config = dict(
    hidden_size=64,
    qk_norm=True,
    decay_fraction=0.766,
    max_seq_len=128,
    doc_mask=True,
    dataset='wikipedia_en',
)
Each number is 128 + 24 x the weight over its row's rms, rounded and kept within 0 to 255. Layers, rows and columns count from 0. The size above them is the row's rms in percent of the matrix's.

# layer 6 attention value, 64x64, rms 0.287, rows 0-63, columns 0-63
size [102 105 118 101 101 114 103 112 109 109  99 111  92 102 115  96  92 117 100  97 114  87 102  98 111 108  90 100 104 112  84 104 105 101 107 100 105  95  88  98  89 102 102 102 109  96  82  99  83  93 103  98  85 100  96  86  97  86  88  82  92 101  93 104]
[[ 95 139 138 135 143  96 133 132 109 140  96 134 113 146 124 109  92 137 115 112 171 141 135 113 127 124 145 144 133 137 147 136 119 166  66 155 143  85 136 127 143 126 133 136 169 115 146 133 134 108  95 129  89 127 110 119 106 157 100 182 113 173  84 185]
 [124 107 123  87  96 157 125 146 160 111 137  99 151 127 122 167 148 111 125  90 157 143 110 108 111 141 129 114 142 139 105 114 131 111 133 171 168 136 141 172 135 142 119 150 116 170 109 133 179 156 145 186 139 131  85 169 108 155 146 135 153 111 149 135]
 [117 141 143 134  97 155 128 115 161 113 125 137 116 137  79 121 106 105  89 103 184 127 104 164 123 185 128 138 108 149 138 140 151 131  93  94 147 128 169 105 130 136 112 134  89 163 105 118 118 123 123 110 118 100 181 136 143 153 116 137 173 127 162 118]
 [109 111 129 131 157 133 173  92 127 161 113 145 103 139 125 108 131 149 148 133 136  53 132 131 141 142 152 142 104 113 133  85 136 134 161 109 130 143 119 110 174 152  80  89 106 121 155 130 109 129  91  96  98 105 166 122 103 120 141 121 126 107  83 127]
 [136 120 119  95  74 100 142 178 130 120 105 109 161 139 143 135 131 153 107 113 132 134  99 137 134 116 142 125 118 138 102 106 144  78 104  75 145 135 115  97 141 146 145 130 140 136 170 147 104 151 109  94 113 158 169 116 158 136 157 159  72 128 108 118]
 [139 163 116 119 145 105 127 142 154 124 145 115 103 135  94 122 107  62 111 153 169 140 127 138 126 127 114 138 174 152 155 157 120 117 103 131  82 123 184  97 137 114 104  90 130 103  94  87 143 150 157 155 146 114 131  91 128 126 115 131  98 114 105 147]
 [111 172 132 128 137 136 161 135 107 163 108 142 159 104 129 110 114 171 131 141 135 172 106 100 139 109  84 140 117 124 115 147 125  96 137 110 115 111  96 130 120 120 136 127 117  94 117 112 117 172 145 160 125 109 119 156 127 166 111  96  92 104 103  51]
 [130 123 146 137 122 170 163 130 118 133 168 111 125  89 127 138 117 106 105  76 121 147 100  97 135 132 130 142 142 118 126 165 125 131 161 115  83  68 121 131 179  83 163 131 137 135 138  94 112 118 102 174 152 120 148 108 107 110 159 162 119 125 131 130]
 [129 171 121 103 167 111 147  96 118  89 135 133 125 116 134 127 124 129 147 135 169  77 115 140 131  94 122 127 106 148 138 168 140 114  92  93  93 188 118 147  81 129 118 124 140 101 133 131 168 155 138 136 111 116 136 148  98 136 149  99  97 161 129  92]
 [149 127 120 122 110 137 142 117 121 112 152 103 111 116 115 154 130 145 102 112 126 113  97 126 133 104  99  59 100 122 125 144 140 120 162 128  90 114 116 162 143 102 120 138 114 120  93  99 163  84 115  99 104 148 144 165 193 144  99  92 156 154 107 140]
 [ 95 146 117 132 178 130 149  99 122  99 110 112 136 119  97 124 125 136 129 123 114 124 132 121 103 136 156 149  88 129 159 147 116 163 137 133  96 143 112 148 106 107 132 191 130 106 171 120 160 146 149 114 123 108 106 128 119 134 107 119 165 199 183 132]
 [133  77 152 117 165 136  85 120 135 106 157 129 108 149 126 115 119 104 161 163 135  79 153 112  92 170 139 115 135 141 101 132 154 131 107 132 118 146 103 131  73 145 100 145 117 116 110 144 148 132 102 159 131 132 101 113 106 122 186 125  84 117 106 112]
 [108 138 122 137 126 172 178 133 112 166 157 140 133 178  80 144 151 124 169 143 132 104  96  91 141 141 104 114 155 116 150  91 122 102  93  88 158  99  99 148 131 130 153 146 131 136 144  96 151 123 117 166  97 114 134 142 127 101 153 113 118 131 132 152]
 [162 136 134 130 167 134 139 108 178  79 116 119 118 155 139 123 109 147 140 137 175 162 142 112  89 114 108 185 151 124 117 147 137 147 143 137 107 125  93 160 131 138 117 142 173 140  88  97 145 121 146 162 115 178 133 139 123 143 156 130 137 112  92 111]
 [105 165 135 127 130 128 127 135 124 132 131 144 161 125 140  98 117 133 142 104 132 132 143 101 163 122  92 135 121 135 116 164 151 129 133 110 186  95 150 121 128  76 190  95 118 104 141 141  91 125 153 110 102 116 109 120 101 154  89 122 140 141 179  77]
 [128 134 159 141 101  90 115 112 159 169 157 153 114  98 107 130 123 111 113 138 122 150 129 156 138 105  80 130 166 117 128 121 124 122 171 111  94  98 123 131 132 183 137 139 118 178 156 130 118 161 160 135 162 125 142 160 148 115 183 135 122 100  99 124]
 [129  91 118  96 124  98  97 169 135 140 147 167 122 120 145 162 133 187 123  79 120 113 100 129 128 101 127 103 136  93 141 134 144  96 105 114 142  67  99 164  87 107 133 149 113 140 139 119 120  95 138 111 100 110 132 151 118 161 126 143 153 149 138 149]
 [150 156  89 157 113 135 158 157 122 145 116 130 133 147 101 130 107 148  96 139 126 146 114 104 153 131 137  99 146  70 120 123 120 137 162 137 158 117  93 140 125 129 153  86 145  94 137  93 139 138  91 145 126 137 164 136  84  62 145 127 119 174 120 117]
 [155  80 106 134 150 149 146 108 156 114 147 164 145 134 164 139 153 130 165  84 122 141 139 143 119  98 150 170 107  74 138 136  83 140  66 142 158 128 129 131 156 134 132 122 169 125 141 149 113 109 128 109 140 128 116 122  76 133 131 126 119  95 116 147]
 [131 113  96 122 130 116 107 167 163  88 114 153 134 159 126 146 153 159  80 138 121 155 137 116 100 152 141 151 144 142 143 148 149 132 195 106 161 149  86 112 151 117 107 112 125 146 110 141 124 155 187 135 162 125 115  93 138 120 142 118  94 108 116 122]
 [127  95 114 143 124 134 109 157 125 103 131 115 109 153 125  82 107 136 130 103 139  86 166 126 155 133 154 131 157 180 111 101 116 126 105 114 130 155 121 149 137  73 122 152 115 148 149 131  85 138 171 179  96  89 103 100 115 128 113 132  90 127 151 109]
 [ 48 152 141  83 145 113 139  91 121 117 139 127 105 109 161 126 117 147 114 111 149  83 113 104 126 155 156 131 116 172 102 110 139 106 121 139 106 139 158 126 150 123 121 109 143 176 133 122 155 135 105 121  80 135 109 147 106 121 101 126  73 118 131 126]
 [118 125 160 159  79 151  94 134 123 111 124 132 155 109 150 104 137 129 120 137 105 106 129 118 141 110  73  71 124 111 126 128 103 148 127 105 132 129 130 149 167 114 156 149 140 157 115 166 102  94 149 139 117 141 146 142 142  70 103  65 114 116 131 107]
 [128 145 113 120 105  83 120 139 164 102 155 138 141 147 102 148  88  69  85 124 125 143 129 134 124 156 114 139 146  87 136 163 123 119  67 129 122  93 149 115 134 176 158 157 141 172 154 123 104 120 142 107 129 144 138 116 118 113 117 122 127  88 159 130]
 [170 105 127 114 136 121 129 172 130  84 100 120 153  88 106 138 123 147 148 117 108  97 113 170  96 146 118 107  88 128 139 116 120 156 121  87 148 117 135 143 146 186  91 152 114 120 147 171 102 158 116 163 109 155 101 100 121 124 111 135 155 129 150 139]
 [121 167 131 101 131  78 102 134 134 134  77 142 165 127 124 152 106 116 106 145 136 125 137 143 129 127 101 169 162 124 145 107 135 124 159 148 125 132 154 123 135 195 104 131 128 107 137 136 148 116 123 157 129  81 123 122 180 150  86 157 162  87 125 123]
 [136 113 108 118 123 127 111 101  87 132 126 144 107  79 144  81  96 174 168 101 115 139 158 159 124 125 131 105 136 103 144 105 123 157 125 131 137 113  87 138 135 135 122  94 105 109 109  93 130 150 122 146 139 152 168 166 143  86  85 129  88 131 143 161]
 [154 106  96 164 120  99 142 118 107 112 144  87 104 117 149 143 142 138  87 106 153 121 172 121 135 102 151 126 195 128 119 159 133 135 128 110  97 172 122 183 159 116  80 138 124 143 153 104 125 117 129 168 114 110 138 121 115 143 140 120 141 120 125 168]
 [129 104 134  94  89 113 130 121  96 125 112  98 154 132 172 125 113 105 157 109 147 163 136 118 106 115 150 145 148 131 155 139 177 130 100  87 137 139 132 129 148 130 158 128  98 119 127 109 177 136 109  97 170 141 193 127 144 121 163 131 113 138 173 150]
 [147  96 132 160 119 124 123 129 165 148 121 154  96 134 149 149 124 121 128 140 152 149  94 150 116 147 146 130  72 123  80 118  84 157 117 104 184 148 167 126 170 161 144 163 125  90 116 157 146 121 143 113 152 105 134 111 125  84 132 116 111 138 145 108]
 [143 133  95  90 120 117 143 133 131  93 125 137 152 178 124 118 109 101 108 109 120  93 160 120 169  96 127 123 135 138 148 111 132 117 145 184 132 155  92 132 159 112 147 124 195 112 124 128 177 114 127 146 132 105  96 124 151 128 132 141  79 129  86 125]
 [104 140 124 137 159 119 152 126 137 132 109  86 130 159  69 129  89  82 127 155 169  96 122  84 116 154 137 133 158 121 145 135 144 160 139 138  92 114 139 150 144 153 104 125  57 136 157 116 115 154 136 149 101 123 133 116  95 132 126 104 160 123 113 130]
 [167 178  95 126 152 139 166 125 127 125 138 154 141 134 119 112 121 114 130 116 105  90 125 141 133 105 117  94 113 109 143 154  94 114 113 144  94 179 107 163 125 157 150  75 169 134 115 123 152 120 105 155 138 130 108 160  78  94 111  97 119 102 126 124]
 [114 130 134 146 157 142 144  98 167 111 154 145  99 121  80 152 134 159 165 112 173 141 145 115 128 133 106 152 123 132 170 134 160 109 116 106 146 133  87 154  93 137 157 111 132 136 145 147  88 116 162 147  90 127 158 154 132 173 106 155 149 126 166 141]
 [104 128 104 139 161 122 143 125 126 110 100 165 132  83 134 153 131 131 128  83 131 135 176 176 148 113 119 113  99  88 170 150  87 120 128 134 135 134 132 158 188 124 122 116 138 143 156 128 139 117 115 179 104 125 126 122  98 148  75 109  99 126 126 135]
 [108  83 112  77 121 135 102 129 132 149  90 142 140  87 148 122 129 114  98 156 167 164 118 120 116  88 149 191 109  82 137 128 159 131 148 113 140 112 148 129 108 149 135  96 140 135 121 116 105 132 164 125 120 119 149 122 127 152 179 133 169 157 142 126]
 [145 154  73 152  79 137 150 137 136 107 126 126 131 117 118  93 140 104 106 108 176 155 129 130 126 140 149 158 100 130 121 155 140 148 134 129 132 155 134 124  84 100  92 126 157 155 140 137  86 174  81 107 113 125 133 118 169  94 115 110 144 155 161 131]
 [141 133 134 102 152 143 144 156 119 128 130 106 135  96 118 104 131 121  87 125 125 122 168 182 138 113 188 105 142  91 115 121 131 120 104 109 107 122 127 122 140 143  68  99 113 101  79 154 140 148 173 115 140 157 178 130 122 107 112 153 126 151 126 101]
 [165 156 128 150 100 134  75 129 118 113 124 120 109 124 147 119 142 133 116 129 159 121 141 109 126 135 112 113 114 163  83 133 141 149 119 127 100 134 176 125 106 137 121 103 147 124 127 155 173  84  90 181  74 143 106 141 178 117 105 149 119 135 102 158]
 [138  85 118 116 139 161 134 114 111 115 166  94 114 115 152  76 122  97 130 155 157 113 108 173 146 118 132 127 167 111 128 116 117 103 126 133 159 132 145 149 126 113 104  93  99 190 122 117 120 140 141 135  79 124 117 130 140  97 122  85 177 149 120  98]
 [112 120 133 143 168 125 140 116 149 119 111 112 148 139 174 166 161 125 122 153  64 123 123 123  91 130 127 113 140 131  81 137 107 157 150 143 160 151 127 141 100 104 132 191  80 125 130 143 112 126  99 118 161 152 149 102 129  86 105 111 157 134 122 146]
 [127 155 125 117 112 157 118 112 171  91 110 111 155 174 116 105 151 100 118 132 138  85 141 118 101 148  94 130 103 141 147 134 143  79 169 131 127 118 146  69 165 139  96 133  85 164 111 113 161 123 161 125 129 135 103 121 135 105 128 136 138  93 131 154]
 [129 107 137 109 151 137 138 158 112 149 127 139 109 129 164 113  99 133 128 134 134 143 123 156 127 113 138 128 125 132  96 121 132 186 196 187 103 152 111 136 129 137 146 107 121 128 160 121 126  84 111  68 109 123 164 125 129 158 148  73 163 122 125 130]
 [141 137 152 137 118 109 100 140 138 118 129 127 166 126 172 105 117 119 133 116 152  99 167 178 162 150 157 127 129 110 143 156 135 124 105 147 119 147 145 105 131 150 194 127 114 112 140 155 143 155 167 127 121 145 176 114 153 103 147 176 127  91  87 123]
 [104 123 104 115 165  87  84 124 118 111  93 135 146 109 134 106 117 156 116 171 104 101 129 124  90 152 100 103 117 144 141  82 146 153 145 161 141 156 149 121  92 150 119 139 100 138 136 109 125 131 116  85  80 109 174 136 164 143 142 120 145 153 109 141]
 [143 129 130 120 131  93 133 128  84 134 157 106 116  91 145 160 127 128 123 156 120 119  83 138  86 109 119 152 160 118 161 131 122 155  90 100 133 109 138 147 111 143 103 109 109 130 159 139 156 126  88  94 146 143 120 108 172 138 197 128  96 121 100 163]
 [109 104 149 139 110 119 133 109 127 145 138 123 109 100 143 113 134 110 144  88 105 131 121 135 153 134  87 144 126 113 160 119 131 119  91  71 102 151 134 135 173 143 165 167 102 109 137 163 147 121 153 179 148  83 129  72 109 136 117  95 100 129 135 149]
 [145 141 132  93 179 131  98 127 112 144 138  84 157 131 149 146 142 131 149  80  90 121  82 155 124  95 117  98 129 123 159 117 118  72 129 118 145 106 152 141 113 153 183 141 124 132 142 108 133 111 172 127 100 112 125 150 125 135 143 120 149 110 172 150]
 [110 121 115  92  92 130 122 149 118  88 125 136 159 133 171 158 140 126 130 109 144 128 156 191  49 122 111 151 115 121 127  94 132 122 102 118 134 153 120 127 127 157  95 154 154 168 123 159 116 125 167 138 113 156 121  96 126 162 130 122 161 117 118 122]
 [110 105  92 149 100  98 173  78 113 103 118 142 146 177  83 120  76 118 162 158 128 111 144 113 167 142 151 141 130 111 155 137  96 139 141 127 114 112  96 119 152 121 133 100 134 123 164 141 124 127 136 142 165 127 109 144 137 144 129 134 108  74 161 136]
 [122 131 112 142 123 122 140 134 124 149 144 132 172 107  85  91 161 160 111 130  84 150 151 134 164 123 150 109 120  77 119 113 141 128 171 132  85  94  88 118 137 125 111 142 138 120 106 141  98 132 140 126 131 134 178 129 134 174 139  96 126  68 103 120]
 [157 164 155 119 140 125 160 120  78 131  92 119 120 152 153 149 135  97 139 159 131 140  91 127 139  72 123 114 117 124 126 133 118 157  75 109 157 130 150 136 101 132 115 142 162 126  98 162 111  84 149 115 122 112 122 134 111 140  89 160 161 153  88 106]
 [109 150 102 105  74 142 125  97  94 148 145  90 157 138 113 156 106 104 114 107 118 126 130 102 114 135 163 137 141 155 120 117 179 112 164 107 125 138 163 178 143 107 124 169 148 134 149 121 115 147 131 109 101 152 154  87 123 147  98  93 102 122 154 149]
 [130 172 147 165 124 146 128  75  97 103 108 113 114 124 132 135 130 126 158 102 131 144 166  87 114 103 167 142 144 178 127 150 123 124 137 115 125 123 130  99 171 144 128 109 127 163 122 159 139  99 105 136 102 159 178 116 108 132 183 150 111 129  98 132]
 [106 133 159 134  75 127 127 167 105 147 123 151 132  76 118 137 167 164 123 156 129 157 152 135 158 128 136 148 127 119 134  92 141 160 127  79 121  88 106 109 141 106 152 128 149 147 164 176 118 111 114 131 155 134 115 139 148  88 133  93 126  93 131  97]
 [133 116  97 178 147 136 143 111 133  87 118 177 128 129 149 104  83 148 158 118  71 131 143 125 110 167 138 130 101 110 142 159  89 106 145 117 125 121 168 111 146 108 122  96 141  93 111 113 100 148 104 161 141 124  95 101 140 108 142 138 100 118 154 103]
 [121 131 136 114 145 105 145 130 106  96 118 115 115 134 122 108 150 147 112  59 114 120  92 128 105 103 128 144  98 124 147 118 166 120 151 104 113 157 190 160 115  81 138  93  89 112 151 120 160 120  84 127 107 111 114 133 120 134 120 109 175 114 100 112]
 [128  99 138  99 129 110 156 120 152 160  94 106 139 149 151 101 116 104 138 133 181 129 106 128 136 125 104 135 119 133 177 148 164  52 183 151 142 118 138 118 147  92 161 141 121 116 147  89 143 124 126 145 129 114 146 111 148 146 142 159  98 143 101 131]
 [ 73 171 119 128 128 123 160 138 108 136 110  76 119 145 103 169 140 145  98  89 136 131 157  96 148  97 112 126 103 108 124 167 139 175 154 108 148 145 142 122 121 139 131 152 111 107 115  97 177 112 140 125 131 107 126 152 146 130 147 123 171  92 125 161]
 [155 163 127 158 151 151 151 126 166 101 122 132 125 123  98  74  75 144 107 175  96 155 153 135 155 131 135 109 120  77 115 131 142 117 106 124  95  94 138 125 146 130 122 146 103 145 128 155  97 122 151 165 106 109 171  96 124 123 101 150 120 108 125 112]
 [159 106 104 140 142 141 129 152  98 129 149 110 120 114 140 134 134 157  72  80 130 176  63 113 111 117 128 136 155 147 100 112 135 116 143 138 172 185 114 126 147 160 106 105 132 151 155 133 113 153 146 150 153 159 114 142 109 143  89 138 114 120 118 111]
 [138 164 157 102 108 114 126 111 128 112 143 142 160  82  90 136 150 101 104 117 152 134  88 133 173 119  95 140 121 118  86 153 128 106 125 145 113  88 117 125 182 122 130 164  99 146  84 120 102 128 117  99 126 152 120 172 119 123 146 155 154  96 144 135]
 [123 131 139 130 124 107 135 147  79 114 136 138 129 126 141 133 116 111 121 138  96 129 145  78 119 138 116 122 114 144 133 147 167 132 111 129 133 137 125 136  88 108 114 150 131 191 115 139 163 153  98 142 111 125 125 117 110 194 189 119 150  83  99  73]
 [149 100 122 100 115 115  89 141 106 105  93 113 111 161 103 122 150 133 146 116 144 117 129 135 138  49 159 132 156 103  87 104  98 152 124 132  94 103  91 114 117 116 121 169 102 126 119  93 128 141 121 186 118  95 109 130 139  93 137 122 124 147 118 123]]